From a checkpoint of a small transformer trained on Wikipedia.
Architecture: LayerNorm before each block, no biases in attention or MLP, untied embeddings.
Training: a variant of Adam for these matrices, 230M tokens, 7029 steps.
Each number is 500 + 40 x the weight over its row's rms, rounded and kept within 0 to 999. Layers, rows and columns count from 0. Numbers have three digits each. The size before them is the row's rms in percent of the matrix's.

# up: layer 3 MLP up, 1024x256, rms 0.0671, rows 758-857, columns 64-127
# down: layer 3 MLP down (transposed), 1024x256, rms 0.0592, rows 758-857, columns 64-127
up758 095:493520499438463544480477484519524481480496529463467554534551544475469451496447468473478504524468496547501423457467520487504530487526462490454558480459495521474450495481449533539592489477522502
down758 089:579471565462484557490582459490483412447478486497500536522467568495578590545519527475592570538554503526512555495476515523439524470494506451522454505498539538538488490435432500524509484528469518
up759 100:532524492517528464534472570513518599456475565563495528477438509476587444539527505523487545512487460517544509538464510501525516509450595400496514496387526454482447557500405558518420515465456563
down759 094:546532544465511551410485518509439495510536511503491505435503456518524522498481462471527520498519485494431532491527476522520497500540551605496497543485532554464448519474599467456493545535483514
up760 080:512549473525544522513480451495461567449441561483468479498534510473538511443530549454496479508472540550498497542496519461453510464483533507460500556474369565499469521471496424567466494385486505
down760 090:497497502469546491480535428521457483459471471495527488516455479478531521501509509483518523524482528575533480509540513454466519459442569458481461481501456597507444554418494456529531520514507548
up761 097:453466539505528488591536507547473540527433505488493475445491541499577542493524561418505567552530497531533566546542485473491433453452507434467482536487531570497478419509522489480478522554487530
down761 097:570617529530452500513494462518494496482501461507533463476532450593536522517452490510464492509440627502543455578480506476456461517455512445595530492462551537472475510530447497454508492515571458
up762 101:472478493448496541477550533478512524512481420491394471507538534479464409574510453543545423485552456463410486493496521477522526571508531468510578548502448526519469450481469486577541533513467543
down762 100:452543494566499506467548478454506473508478496490557557627528555539469536543499423513492545532462460476516550485523415532533467498540503448458497423543504525457449536466487501588531481531490547
up763 102:420481539512492528534512496579475508595494477503545445533483573452484490515571542520494514480542470500512536474486451523493465520474475464485450531479533536462579545488504471517554416460475480
down763 107:593518485487471448492585508501459452458550485499501463476504492518518530493475555536429477441482504558527541420503441535456478443473512510559444443526545469489476417531474510493456478459490501
up764 105:476550475472520527482496468528532503478478501399474406503494579549499552449527488424487466486515494467492406619491498506523489499424453487503487537525510506488508521516489488468556521479450533
down764 112:502428479459442580506452445538570458537461477475509483624536459476509419524455469498582507519488502490507510453491432605480509462452440479554475501490499445443508500505483466463516449486450539
up765 103:439400482562563454512476570532509472544479522439508477445561498482515478452479494508506531565491498591457515486548544436499420457452450520466547497545433470536514482505527445517430531620494486
down765 098:518529567555485433504509523535588518443481532486487490508528462559439525469501455533465508501484461492539472523516491594563428487545433522442544421454460498497480537450443529458511457457499505
up766 106:424544454501525476491473478488484497532518487432506453540500544555491515554537430534441435473518477486493500510551461524566528480503506492491518524461502533480485524518461477438548527472479511
down766 119:578446476452503491508505485533479568571488495577547583517539535465559549465476456524504508519500498487529501542471462561419519583517510552491559491478426505479434496484498496488527567531488504
up767 089:525508533490583459492507532544574484516487595518484485460470554549506521395558487452476496545504532525569438560528537426503464546449572451540518537481487530500503448541469559471494498470498498
down767 107:499529482535560591468582453478543550453415517432540503510443517451532548480532530529575522525526491522500494540507468520402430540461531520474486605500476484480528538511485482511480514453475509
up768 088:507530535504537492538513542556520414509466456449491505438520543454479477457527461497457482531467532527482513556524502483505446560461458466470533495472473468495529466431438505444480435551448451
down768 105:493444490573453531467499463542449495453517559457533445496515499483481526498449498477475537478472560543584474552534523448430585476530442456496497503414502547506452515458539484575480432429590536
up769 111:463421463491568499463468495500445544501526479452519461509487525520475486438499471469465530532610433550548524413565490554386445519465431551464508545510517557554518479494541527542514496518540515
down769 105:563476474521495493605507534489451489478514455528504511530518464456469470560508517538467525514463534479537512527414484548546509551520547477528511459544518425468455505491488501476551498425441498
up770 105:536521487460598531497459515474437535500482487434457477438522518612540554516505467491465494557502471575549401542432549503441468569430506493464485511493444500612465483402499510461516501527525473
down770 103:538497510523506507463535534470505475561430505412478508443558473516532516551478545481432482581421457484502467529500546513467496578442552506474495551528405495537437490448434487495470498547515517
up771 101:506538489506511470514519492555458453516527485492456488524517569430593470499498460470485522549535534488538523536575535510516545437446480500488437546475530488525521551465479460479479466501452516
down771 101:463481432493482529535533436547530551524438574453544494452497447528533593560537457586476400522531526488447470523478583488501479560485526497578467460485556431519540503489508531523518504489500494
up772 094:440474459464504497488501512463474554570524527423525513509509525480426533486554552484475478469575470575629587493500474483414515517514435527471464535490535399519545511485546533486505492515520494
down772 089:537541528508471454586426506510530528499521516465454428523463468443463511558513494447435446448507486508525481449524532495490555540479539560451539473521514480558488494580483495539487505481514554
up773 093:582444494483566579515446545488476552528486475523417452464487523488525468517482528508470516470560524509510472477443585511486483543465570470520546609490503452489521453418535498548482486483487535
down773 087:549478490507447577482417523496533492521527525523471493499491520487474492479492532422495546504440511486552530473461446470524556524590535522454536425514478536457545568450525464481488516572482510
up774 093:482482544513490429585494512530508463497502511503369409488548497501488476461501548497472529478457518518480505475526538452500473491520559413525438497417441503477423523514496496518443510505529502
down774 095:521490509506502515473460428483513489512478522481604521575503475530525545493447451525544478452540599503501448510534438505454511481513504452515498521548533484510577522524526470499550482425450498
up775 093:523554482477521533549433497524501492496449510478582481492498506517494514485526529523507534536596546460590481548505538473430473523468528491434483517435482488579546519466469410501524503495466481
down775 119:528507533491472474555487420540459493504535510543477551512559485525551477537480509451482518508423492475519541517521462482452496425479493472536507434467469489485499563500502473482524478462527506
up776 086:505511497497536510494485529524513529572455512504549423496503535548517509512491524574505445558507537453524431591495522477478510513468497552486493563449469398514434497474477478556507481459487573
down776 095:468523487463553523498512494551546505539471506462508441526515498490511520483579503591551544568499473533504487548536550478472488489451462491487497511480442569518442505455509477505473525462526537
up777 099:458521492507510552581519462501476456487480494424508441473551546466454500478576556455451552540456478493501476482555509494499539519466489470519490499432490484485413496510507476492427476511474562
down777 102:496520535522480500559510473510493461550512487456496508553470461494513536514508512529546509463499497460482504502554563520440431483563436515411549529542498559543527476482494505523481559426421519
up778 099:471473509522504469544564519522409498452450468538516450467465502444504473517535463519482548491516445477483574458427481455512516508493417514506504572526433498530502495519468501498495467510506489
down778 097:483491509510493453460480510494448526490544508565532512531440408460431534545542499515508500545525546542477469429527498426503479381500474488463502503443454515512548567539499477582481562434515547
up779 113:483485445418520497440497552500537541530517468478507513528548494564445531417476480486470511517525442496504499560468500458475431506502475448486564542541475483449545494509406471510572465548445573
down779 117:531473505470476375626471528531437493479468499505461489458517471532475508464505469488514444472505457502516563450515586537519484505537428423535472463524429527521523473462536582531520522482522477
up780 118:509520511485481523584392541458533466525482549515412522455475519489468432448503502517478455493541452485480463531413487512470495524472533476425594512440504437491491518509452455478520449476483456
down780 113:502551487513498516477505468450531449465576478566531554465483462503497531468543558515561433436528487501552506520537468460531581487483487452525531528495570507447449503562522481454504463505489470
up781 095:459435504487538461509517553486520432547458487526466481510498562498484466454500498548558524545532532502447424529479559452484461581497506530452528528450530418453431445483471489504477522459494544
down781 101:510430541510497513458449473474531462558421509526550481500495520435552524502522491502480541543459554499494487458500596401448511449528492538502492446478561484434459551491536439516477574501480496
up782 096:444561443425501479496526477468499453530519551491527483510494482618443498563460446548552449464508498501416492462436417401488497471508501449454510509512468548462519470534508471478540573456477437
down782 095:478517524506518469504413474537438549462453488527414525532558453513488475456461496505508526549507464470460547556434459456442519568495464558529517459493499497481503503520599544465506523493497468
up783 098:536528489535529552524533521537460540457547525530486498526530510442530525426455469418462486542565449546539467572568607514456500496516514471474481498492527461546486534496527518503497504555476498
down783 095:453571503456511499515552534480475501517426533539574439438481532462544455553482518547481476487517482522462486552513486496463522564503523580490543466494545548476519482504507561463437541398461481
up784 108:554529475484493505510517515551526458448442511449485519510473539439451541404497412485454468469466574530533505564451471472513520483508546445420478479404508508518496472526472509434538514460478434
down784 101:488504630482491510484472414488493485474475492515555524534481474486487467551489560486478507448464446472528448519485475499493466485464545517506520496460542466461524494482432472514550491494452518
up785 101:471544457496511540539467512521417419492483494462520471511517503467451441419588399490474455454498454486411469484496495469483515535492405564469503517509488485454494552522489530451533491596506474
down785 107:518452484484538489440470458517483557450499504443583485527449563553482498493514474523526502499537562592518504523467431574468502468540476571478526535443535515448514483418475522504459521467482548
up786 099:534522531489553558483469476481490461454495538390527481447530488472562450462571500489539528544569564492532501523440510499379529578413524505451471534500489548533495467463502462506496514544471458
down786 124:463517593473480591550508466538493535479470475466492513455519502519529597467625525505551531475560488518609457488448529509448548519479561469411440476393488528472451518461482527537496571534547510
up787 115:486535502479521522500489551477491477444490518530484508438479577471536420462480540516507501555507484504436517455452496480520536562464511509525505454501451510568509512491482541475432521499472470
down787 110:459383462466530480483504499518502568500497514572504481529447498537444524445561429520453419443528496456475413569486611550534477535529524537529509538524492485551483540519571562490509512462507497
up788 093:503570444496569536479516462514469489518491490473508472463476515529483520472511445549546469493484526499506471512517530510480496495520488505484536512535458542453444464426503488548539422549501512
down788 085:506520454396552533473456586477510488445580598506522480482544499538444469525497547452509496466518447550519519430441476525494493509523500506482510436524519451528561513548518508455492564535424492
up789 100:503400480549565515534447514523533476524495523504452521527488542450518401464459499488561578607480467557457509457547553534417444565470506501516510627428493529513463494510495487543501437486494539
down789 103:484523478466513520510520502525451454466506560477414493495406494539525487568434513567453441527467476486539453488475443519460417485543471471477473512458566500437502516485526440431556484467536500
up790 092:493479506516527461573492543528485488508503456521524472435470539515566534464486519524559520537549456517485426570483573532474506603505487465473500560454455500571455464456472517463440418500471435
down790 092:425546559438484492435502482490528466484534543547488443502546452471423559534490537568439489507435485507522448413534430531529528458519437444541428490535449470501482488559471469548524539496635498
up791 091:419513537522479489479581454468523492461474495467574467487538535425594511476492529452493543478542484481479474471522519522524483498474492473474520506487564522484455478561520463521541549560475562
down791 085:574505470550457512476475461526474534512541480546513577493479452444468427457438447497511436469452492496469470424447487579520548481512525534518461528473540425482493622508507501462461442491554434
up792 117:497456499407494541441439564533504432596490468469496486537577545515462527560512520456498426480513482479485413503445480497511468520534517430486456506513455464489522505497506468472576501546448490
down792 114:515496553470457482526551458527569490536502543464465491503505581487478586564584530505505487519430548554467529559491498495499497551516429457541527480498471488535518430454527522430484558481505448
up793 107:510489467514571465520506542477454531451463440495553524506479483450541492504428449424440543530484503509522502531478433498494548507473564486476521489526527553521486517456479515504528503490483460
down793 120:539464472468527460571521486576543432513404467551556475515418483455503471487474514515493523555459510460501469527482500522430483552467504506525555480529534521497503479433457530516486501491495483
up794 104:490499454476580535474515468537399471517466524475478431449508513532498540419558580483476517581515542492575481494543494524500475496485490494466471538493403511560499491423494455556544498567509471
down794 106:463488507514440474466453533460498524522592500611484582483435434446463463525525469499426528473499538514478484517576489474505464572499471479493467441508474483512533477465514534497507545437544530
up795 093:497546449522514513492517481548432482474492548500499472391501537463448416438467538502549460576483496516418510490498502513376455590483468522505517473487450501517436528498503488512445528527514485
down795 093:471462538438524500522507463533597492543452531545528554515483493483498498528496401493510441464480455462561510484466462507519532438541456506490464514471487519507524524565466551500514502485496556
up796 092:466440467541564498530540504555479542503492454496502498504465516383610412504475547535519547603465449506504531475512533555457520491486522573514481538509469426547475471430507498550486420499478517
down796 090:506470472422454580473479521524548465520448495532506561535501474555449496514556547508464479383466494470527436501465408438475477498464460500511484503550516540412497543513524419420544527548532404
up797 111:443496465537605510405478516505512538579490528507422473473535516498474428466513514546515460572480494480544462526548492476497426564460515514529592502528499516485564490483532490509475525476496497
down797 103:476489459560453474478598571493488460518545503535549507479503529521497503554468503568487529523482494516506449484491531472435500521495574510514553461477468546492456483510568513472514516435520435
up798 099:483442492525553473450537479468516584556444551520579490435546488442532484527515576573518498564507525495559554538525473360502546466508490490489542470502413528540547452485529470509499492471480438
down798 095:449479523485448568595559482457547568545491478433603511497394470568483483477477495456449494505528482527567477527543488488502540506510468500506553504492501524530507439550523506490569572527478492
up799 100:509470528442544511526418481446469556477411459495491520433511438453541433454458537527528515498510474488486576517481550516500470473521519492444557556518463443576471430413489476572439497513490494
down799 099:503482505530561512418508498489509470459497514482574553567502590526518483438545473464475512578523463591472437569538473512507495533542481530464493500546425534510489526493502584447554432578516479
up800 091:478417484480541526526508522514472515514405457530498465525576583494527573524614527463423491481517526476539485558501528481511452510474481469490489502478442449483504528489468404589544551485463544
down800 120:515465529420500492494556473572460458553446456455455515515472535528534552460544499457502542541452489519558506573525465503448504482479516538433521480474529515471513510500472477531526491521502539
up801 097:521495525496566489515473559546498469526467513489473518514449476455499488476539443562531454484457473467490489509476506466496481571503544520474465544545512469478515487479428467457513463487446404
down801 100:517611459518505559558516461478469496460451540393498480537399463537479490476561488470506466457514405482511531489517505511463526456479475519483500492445469493492443550550501536546533627514508484
up802 070:551491511548500540467582466597497514486443546392480489473531518417487579477516532489520490520447553538500492489462528510483502467424496487447509556498368527598461534445531461575451468531507501
down802 090:473462538487515564503592484557469514485458534453504527490498506470556562477502542501511537552527468519554464528423490508439510500398480519490490524439454580514462502418503483523499524498506525
up803 102:456476466540540541481512512515486525452489510488446504528530512551541501482556386428525464462447459497510423571429534517478424535451529492407468484493483519500480539545460487472522528517494513
down803 098:473517550409475527476533519554516449491519474530567488490516557588506429617451489490476455448473462459511516508493478516508455512510493487547493511550467562575453478548477493455463480509478539
up804 088:493504509425503533512624477494463524522509503485530441426472551495563516536481538495531526561480535580496525546488516476530538498540511485548473471511459451512520468483477464540504530524451565
down804 081:546433576491439515522504474513497601583504531591516532513433466506468583481507461545492512460494508504448468450548492531516494517489500554540460543511527492493479450467457505488488489509510457
up805 097:480577462478526566513436512524476527445514526456456547496587488560531529537516521410404510493472497480524454476447492538508504481449467515527461525472527557476416543540490429519422522543490516
down805 101:523514528499555501406548435510531467513471444437589505509473540495527485469475440451557531523464497442474510521539522486511458501494523458453526558476534535411521537474540441462433435446486481
up806 107:431498494457488489506416459497505457492508552495462506480523504558469513492552538495533476508491508527486436592546531495525504554495568494494470501516470511494451478493504463447480537600448502
down806 099:512513521494419571500512497537544501584528508569512464537465511531552528410542529484462510472508526421518484469548488469507530459467542479518503555522458487476463541485448451550529482482575499
up807 107:533523469507561447464579540488524522479518578467544513476457508552499502538462460471475500513566399449482449503506527473452465484465511409500494489525474525570485499465498517510520558526495475
down807 103:479471547456451537512469454482426541526538508526515495521598458456442545453499468482528485484492479504542470526481478494495542468478508555544502492502488502506465486491511512509592470504442490
up808 094:530498517467532464514499488473491575577449462461497497516480533498538500522485515510449453509480510495489470551470577587513519558493472493542473551515499454494533530441498515583560491564532509
down808 087:574480569526430407553464509498532524535469516529592467424541513495510535473554489504501485451500500444606509474491522485513499482540493513385395510562527493513498555491431459555540471575563450
up809 094:504572498520506471501531447494429508475455495478466497500465527445525457549531455474441582488474468532472542538573494480521473441444584461497558453489475512517463550518541468482479497474507503
down809 091:539443494543482468468475551477518462540505560454501545514497525508503476513543523537539517537491413452494488531536488536480437539470495531462422561518559451474581509498451607438474432462446555
up810 092:487459465496507475552351473516483468467453491475461467483481483529492495441563511511502478495461425463467474525558502484434498514467522524463496555494479435479468543519406494465493500536514454
down810 090:510516491501427515501540472481536531557483461554517565524551500510477512525475477559441513454511591480472473488539563499517512456592514478475507473542446451483490431491544546510482466441460517
up811 100:435510532529521525494525515480394517465420456436509514463480468461547541454546506548565511543537553517494518538419452501464473496507488539346439503485502557474505443500513521506466478520501489
down811 088:528568545483515512521527505552522537500502486515504422486489481543475428499545428435512461512584504493470485408582529523478454416493520485559475429529459545482556494541464458477479481484528440
up812 111:462412392424499521485528493550529468507474468446500489469540511492482512494487549504509448524510496474484444520398512535541520520430438503478570499513474485483500525521484451580527485564486567
down812 110:444481508546471468529534564524563486497516460486509464566535477518543411426554445505463471517512434478474518476463545537525483537522513454514507541569470462491456460489512532541534483571577505
up813 098:457511514489566532488485514516495543536514514446487526479505524437590408518505464450466539526506598550505547482495507533460534503482499500507526536461521564486536542430541486608500479486489513
down813 095:479431512444530565467542425517529469533426508536493453527444568519499545455544462465502537455484524529478511502504443556541451519491504480457516538512544547445519499546488420497500484513503487
up814 106:520472433490507484509458534516526492538463519528452464537488506438454478450555480562569510516468536498473505458500507454528520480479526465466514556508448428464513483513474498554553498468461418
down814 103:470440564523470484479479490433431514533571494527509505486392455401534489473524489456505503522494468527529539519509545504517508533533551539522498517503549557482463472566534539521500488568508529
up815 093:518413475491562567523532494485507528557522440419513495537581502483507531434442528447451558560544554551540483448521459476506494451481540432532476546535433578594512437440521413548538492569475537
down815 099:477488540553450393472477495498505519493602435483489438530404464472462462515489525505471572478515432459514518557443534473486520542507512526517491494528530526500463507501566511396374545505506531
up816 098:476472378503480440488520559474505429526485454430541502433479473562431542459518548592542468461587504523485526464494479553560507483526515511437472542458465445555489433488470485521464481513491473
down816 097:463514496508460542530490486424496477494495449511522500519512471533484559517513512511502552392571511499519458527518438410490563448537470538502509501549499470423538488545520526544499502450456413
up817 094:509465530515566548503515507493413449453513589449472412492459512480537469513501526481451570569553493529566457546483504498434440540409473511420513510486469548611498480500550443506490525449500464
down817 117:500518510471460447426483480507457538510503527552520457533503415506487490520524605532392505467433508497479495516557524468486519492535525499533499393532498504465503506502514439558555547516508523
up818 103:450477471490553499465548527544491539580467522460471540565444531516522539526479407458481529480468508481520537474494480495532383516517472438498492549491525521475527471517506490538557526477477499
down818 103:513492463470463557531533444492491516447578468514525506517479473438599541465537518421500501454551517428502519460483492581528485553410451450544532463530533526424488482511482565545518532536453534
up819 095:389522539498541582535392550464539488531506470392472533428513520516520410504567522574530489580500507509470520533489477541501506567480486541515546571454452522546437424428470432543479498535457522
down819 105:502463471482505516561490475480488494509487543434604502514438476503448575528557534487474480551479534484555480544490478488482511540549463517478451531419462463452533489439445486528509528561512474
up820 096:389447427510512491486594564515418530485490462444477540475543552482512515508507433400490536497513532521493548543481588437489516520473472503501530497498477537466469502501529530469480511479485520
down820 087:521467512496484519485487418465502507451500473544467469546469487447540504443500486527537601456505452479527528539495588515497530506542447468515497467561516505492487498479493496502487513484487563
up821 094:422517533477495423524517462527436551539425552489469462520540485511564490554560492442491481484532477497595500535498498562465564498487442474493508516492520542478497517490492500548543519501494570
down821 086:510497474501494508514552463458485526501514527474529506534432472451502461493524499522519559523514485498539532461523443521478494517499546531506581509505492499541433514493563426517499530539451488
up822 099:439492519517487483607559527584475532483411541524510468480485471492618444518519585509525540532481425459548533492509545514550511499453566493482468479438493511499540525536445556552473498509464493
down822 085:545482546499493537476528424512467565433435546412535507528519434457483508516479462470524470517499525480536492437499530502545512433482589520502489523542434523523565502446515437537458491501528485
up823 089:417551473556490473493544463528479467589485575429506497433504505481437533548477524520500457487474524583477559430486481474480513552478415497517496503500487527502468457460459536454481496505502464
down823 090:549456508463500423489505485584514556501512518506532494518503410491512459556459510462507471422469543523527518497500454549499522520539474547539589511527500436593527532497467501512468515456457533
up824 111:564500514506508505562477531522454512513480433501427457479424541488556555517516515462509454524519496497444506479538603478535536519467523502485470628496514502561452474384496520520467462478486524
down824 111:498544493516478518428543484538564568513492517550452522451467474521482528510576541485491527479508565556478541576472465475502569437470515503506507551389482556445514496445470490506496506361490527
up825 103:483534423532522533442542575501534533461500507482469482501502557511431487442526503482440504485535494593485508471554520540539452460480506454432536517492517557489524466501545492517447502552531495
down825 100:517468572432501466556603546473483460440441475477481475509476525504551477455479478499522562523461464474498532520604469527521504460487561543472484461514542556482396528560486503496428455462520458
up826 095:532494474436573537459555491535493504459532512401483520491483523578488488540462484490473545496541495574572541518519530480459533501470598454463465468457499538538508453498519479543515561576505519
down826 098:528569450497525545536477545426416538465484500517433517512473440505535476462453549506510531556465490478567462478472518466508473518497479505499491563467505508511489398546559481486432511467525409
up827 093:493515470473509516599520508533459492500510518480511498432462489499446523488477514476584474521548519554441449453462548475501489532480507401471456505433476505530494476459470584534418459503487524
down827 086:505468534494449498519544469510555493509461485504499550469501494427484502508528527495486438467501449549531508416517476627462509459489451558507421495543510468518590441497555538512541519502492589
up828 096:478450493499464560535472463507524520521517442475453426494457515582472508486517523501525446490599404490489544453515471477491541525501486540458474486437502461485519456488472388502501506499475543
down828 090:513529499466562513473508503521422570518467441556538554462528497506548533479538458480442479499508560496552513514560501479438475512528508489456498479536456555524485497491544496490475514397521590
up829 091:469524418506548494494531555509539539590497552472506525468453525546500473422516471524499446525533493519552526559482589518521435476472533463547523610485507488482467419497548508496503490520494565
down829 090:480525473490448511431607476557537508490469442537519516467463457463509509478499607484465471570457520474525493534482451477507566430485514573549534460452509552448504505499609500535535521449467472
up830 098:483519498542564441510456579497472533457488532508484536456579508435611471564378530446514522558504475587478490474472584542515479549452561467523480500478510550530443499476504546425436493548493478
down830 092:512485499485546497565515497456522516461521432494498484537526558479517459466483445483489566542457554463470530504461569502482520517531555562554441455483492502527505501421500449523509601489512491
up831 090:518469458494603542430499523500485548444507476466504510481492499550530513484510536424457575532588469551538501481525560493454481427488482502473505541538490577554442489495564433493539507667490482
down831 093:480461493556454505504508542538416502535525490486546535451428476470462531465476515510499552470526462508543472513566470486429484505519532402469452398513545516466496478444505550483475454524467489
up832 105:533495454436490506511499507488521446504515528517497471463433569434447500446545605454446499469620557462513473526462507496504446445486486445475476511473541479461493553476481417497524465492431564
down832 104:554542504515501447502495513540467452493488423477476475524508496475524522417551500436523485580540463458402596503606477536442483470500493474593466475552525496508502488479632513531464464525530513
up833 105:459571559504469493480503478538494531497531586515537529441607536452480561503488535511406424501562540472566451488475487528432516554464480466510482498480542494472505557462532544534498505546468505
down833 102:552519466474500447499517514564424547541479503491518432466557518500506523531506502468520517480520558558630557510481441466520465443441503411496463458419505411558468450535566548518472530422510512
up834 100:481519428456498502473496447530503550495497514412481506445545572506459569486530485453501484486512506476491456511474491520520486484438496496525427544516523492498559502553516468444564546575502466
down834 106:494461477460479617415457531530518506487468526467528491512499515507483496461448529445574492491560518472523522533476462489451492470501535487516457489492502452488465517526454418485534490561453487
up835 092:425469434465504519515463501481486554485473533506477522471594521425500491493526503537452426466533582519551532476455450451511538491486428479483494490533464427519554496398473487610495440472487445
down835 087:521450479493476521441559477465517432487515507494512492486438494483546490517472450513456443503476483514523483496506479563518475520467552533516502425568515494472488484541542521447475558553533512
up836 100:433498465491502457589550540547487526547516513503476461470530547424439548460534502474526526524583500535580554564508516446493518463505528443497438557430517478472545513496575542511490454505494552
down836 099:583495441549508550516456459497493496536520524483575465478447494443528465492541445493508493500458545504521496465492547534558571499488503490568516485468553556509468514478450525448521456498564523
up837 102:413528416457523447489559559517416562555535520504540473494461474597466466530516468460481467510565462490516537551512476453429419537508502494501503524452475462505473476538461529492583482500494536
down837 086:515452524495493538451519431541481494501478531493442543507472551557524497501491468437493595505434594530493557402544455477530501439466523472462497500492445515482538442447541527537548586497458510
up838 102:431404530462519549472461461496475523494431436420500472491503506478534502503512524567547567558552425545516542489512467491457510531501476544443562544483543485502498432414473533539537485516519507
down838 106:564562510535511475436512459485493394437517525521617552511527535562509460518558536431479578573477510489490505524480522361435529525527435481445462572438536546549474480473570486468481490496503454
up839 106:508542477479497558531517586552440476468531449524495417487524487537497488518510517439449436505505515543474483421392584475473581538458467501544460498430520487530477526455501494515487481479487542
down839 097:481429531522471548557526424471451524458504456555470576475506507503521450499445496458512443444460504497490460484568475598498470438551522480585499520497441441524546500501521588549466486465480526
up840 109:452514506472489459534536528576441508484489487512418446516524492608553477547487548506541476507484400453505467489458496475530534513468483482444490467479509538530456478550487479527544554506475438
down840 113:497525516588444489465547579556445524523512455473503542515546459506511450503460463433468513542412471496481513485451470489489451480504586493456441545507520468487491411452497518513523524520491508
up841 105:505486512478531541526416511473506489512511521399454503521535493479453456482490470469555527485505534502475557484569497502547479503489489455472421546525456546492505381489526454528484504569483478
down841 106:467427496502471565509498494512530517497547474463444524560535543556497563523427482558524599494463512561489471477512502545500433476499499503422467483412523501463454482451523480469547523437534561
up842 114:437519463511559465459520459542408501511503582490528541473495492502443530447487478546512495552575440550505571564554551491472512531458420492336519513513483560550480485528525537486439493515508470
down842 114:454540475494548460546477514521440517455477527445511543439514465541498538520468523481518467457505539470570548570535483462535480492505490622466464449438561514540479478446480465500360521470510478
up843 106:525571573498473442565467571543457500484534489491466491502598491533467553471519459468494411524492491508562470565492511427488507514469499478402466516517511516501500518528547500467548505481491454
down843 103:558550525539539480504463500497462421477474513516529442489454509483480572545475499546484451438511520515495537520544478463490532421456446517527505490530550469509531459513479477508496485475545478
up844 095:442521475457560487496565493514391556583501508479524487504461488517525501527557479500534594479597481532499509441424511481472484533460500441467479563474486463557456453418473479509556426450468537
down844 105:510490455486439503414558463496462446527464498463480534486483540539564520509581530591517502510485500506591550438462471426449478513487494494463513523434440517520540512513422474555445490443562455
up845 098:458470497489565519456475501505536471488495470534460487504514585473472509497508543548424542528524531535567484625539576576529486484514450491533549518512484431509505490518474513485421487454487550
down845 093:499473532492491457594560516534485543480492502511531536525463494463488439527483515446514527486445460512534497470480484501476511466523430541477558535507533478446468505536420531569540478534448553
up846 110:485520513539524540548510561533462448465511471424544511488505556530525554436561442475486537525520457520450462544456542524500432539478501502511489525471520394553511507464458463451526481526454482
down846 105:548520534448481520555472483455512558390422527487517501439503527606499538502548515507475487462487530485515450486454514453458507485551476510545512516504563431450444393489401496448542569474490485
up847 102:468555493480497462487424498509537477565471549445550437497529554581490480548560457524408441556473462479498434481473518545482563534486476475492541509458529470469486523520500581506552547527491521
down847 105:570515473457526473554477434460488452536473438508514484515571476491501465565515454529489507469397494501454515504475540489488524545528564494521532492481421512436449469518516565462470513496442455
up848 092:501576504471488480505551464548528529495456500520468499467493534514476428526470483498508453491453422453561505491449492484553513600460513451464582497443496531482499543509442523552495491502483431
down848 091:518538559486522438521498519561455580482519498524488481507482452575504465489516447477537547488467474540530491490521448524511518482476477540467447502493584459491539457476490488549540523544482587
up849 109:519452555506533544549500448518499522489468517479543426530513550462529544392526519520418466484457534515507501510540461510474407516481458501455428492547448434500539490459472493518555421537499458
down849 107:458415451466535473538464491481471512509506497450470483589548524551533467467486512561524508501511449500522521495487477504518510431468466553413544512510503476461480526429504509538520483486532430
up850 110:455489463452495506514397470503510484561522510440487461517506489575471466455528561515553485489571478485470455541542530491416481543451503573497493517491476516456503533530482470465509527520485509
down850 111:493480544492406411552574538508522553500544520548475493501552448477588491474495483513492511539484430423516503564543545434559485473558522483568542381482466483542495507465506514525511446483482509
up851 087:470502457411483497423505554551487547470439542473456538484459492460498484498488501553459494528465507555493564516391447482434433494502438573529565501482545465490532506509449521509522496446542526
down851 089:512497475531482490472482542482524482521481490484523504506447509495502445472468469499494492466523478501543498495515484459521541557500495504542501509500537581543514433461491552468475512545546483
up852 100:495491505462512427479494477489461448448494433480488482527532594511566502477526523499427488495464421571563528566539558488506530489478488499500498494457518501490526490522503459509506521484518529
down852 096:540505511506486536554457517500484660479532505511480530572561483543513509458458510526561523521452583523439497505526468510553470480521504517456532479471575469393510506491459474512543475532504523
up853 098:514543557447518556503482471474535521480463472507462500471462485535612474568539489520444448530553491484526450564464541539439530543460606520460536513508498545489472532414469512546555533494497501
down853 092:482482518569489513457434444469548494521497457535502565554573494518475541502534480493469483488471432425494542502412545480550489482545519432531447517556580548480498561456501512528431483500537492
up854 098:547465471429564531495442520473478482466473412554432493472449608423506503514533471448450543478440520571546581492443513519569545490481430537475540542487501435496416513498508506562513445484517464
down854 092:451555492486422547574565498458402547458471539565474518543429418517511586566465557513577567498478482427502459489495458469545492462551481509439484461414538480478568517531532479534576491463524470
up855 094:442480518409524514584448629488485494529479500553487425444504457520497516474517600493438508495559484547538455539465583530427517521504442492527488522449453498515504536475444514496519481461482440
down855 082:547525514504473518554467446522495499453508493515502532534457558455564510493502512501513546429487594518500502512569438513501482527478523511458456456503523446464482507454579474520484585522493522
up856 110:486567464518518566545481484510533562483465473468504444496578522513504508432610538456443517478527515490514495570422478549512502518426461453513498537468455425474562538482470511527514526465431501
down856 112:566556536480432467456515478484526531514499545445539482544507499461495507478533519511489570478497561545557451452537536467456493429453495477459476557542539508414526525492493511471554584415481549
up857 102:474515517492528480549516452538409474606467478540528433504532562489494504496532540562511549568475528511575499496544546498518525524468485509466515529514462508522478458452526515502487454573487485
down857 103:441480516448503416574524472491500490522535473539458599454467421497444510513540493481488514520564463493467471571550521494509551492454531547560455495486437435521541503433542485516479462543472469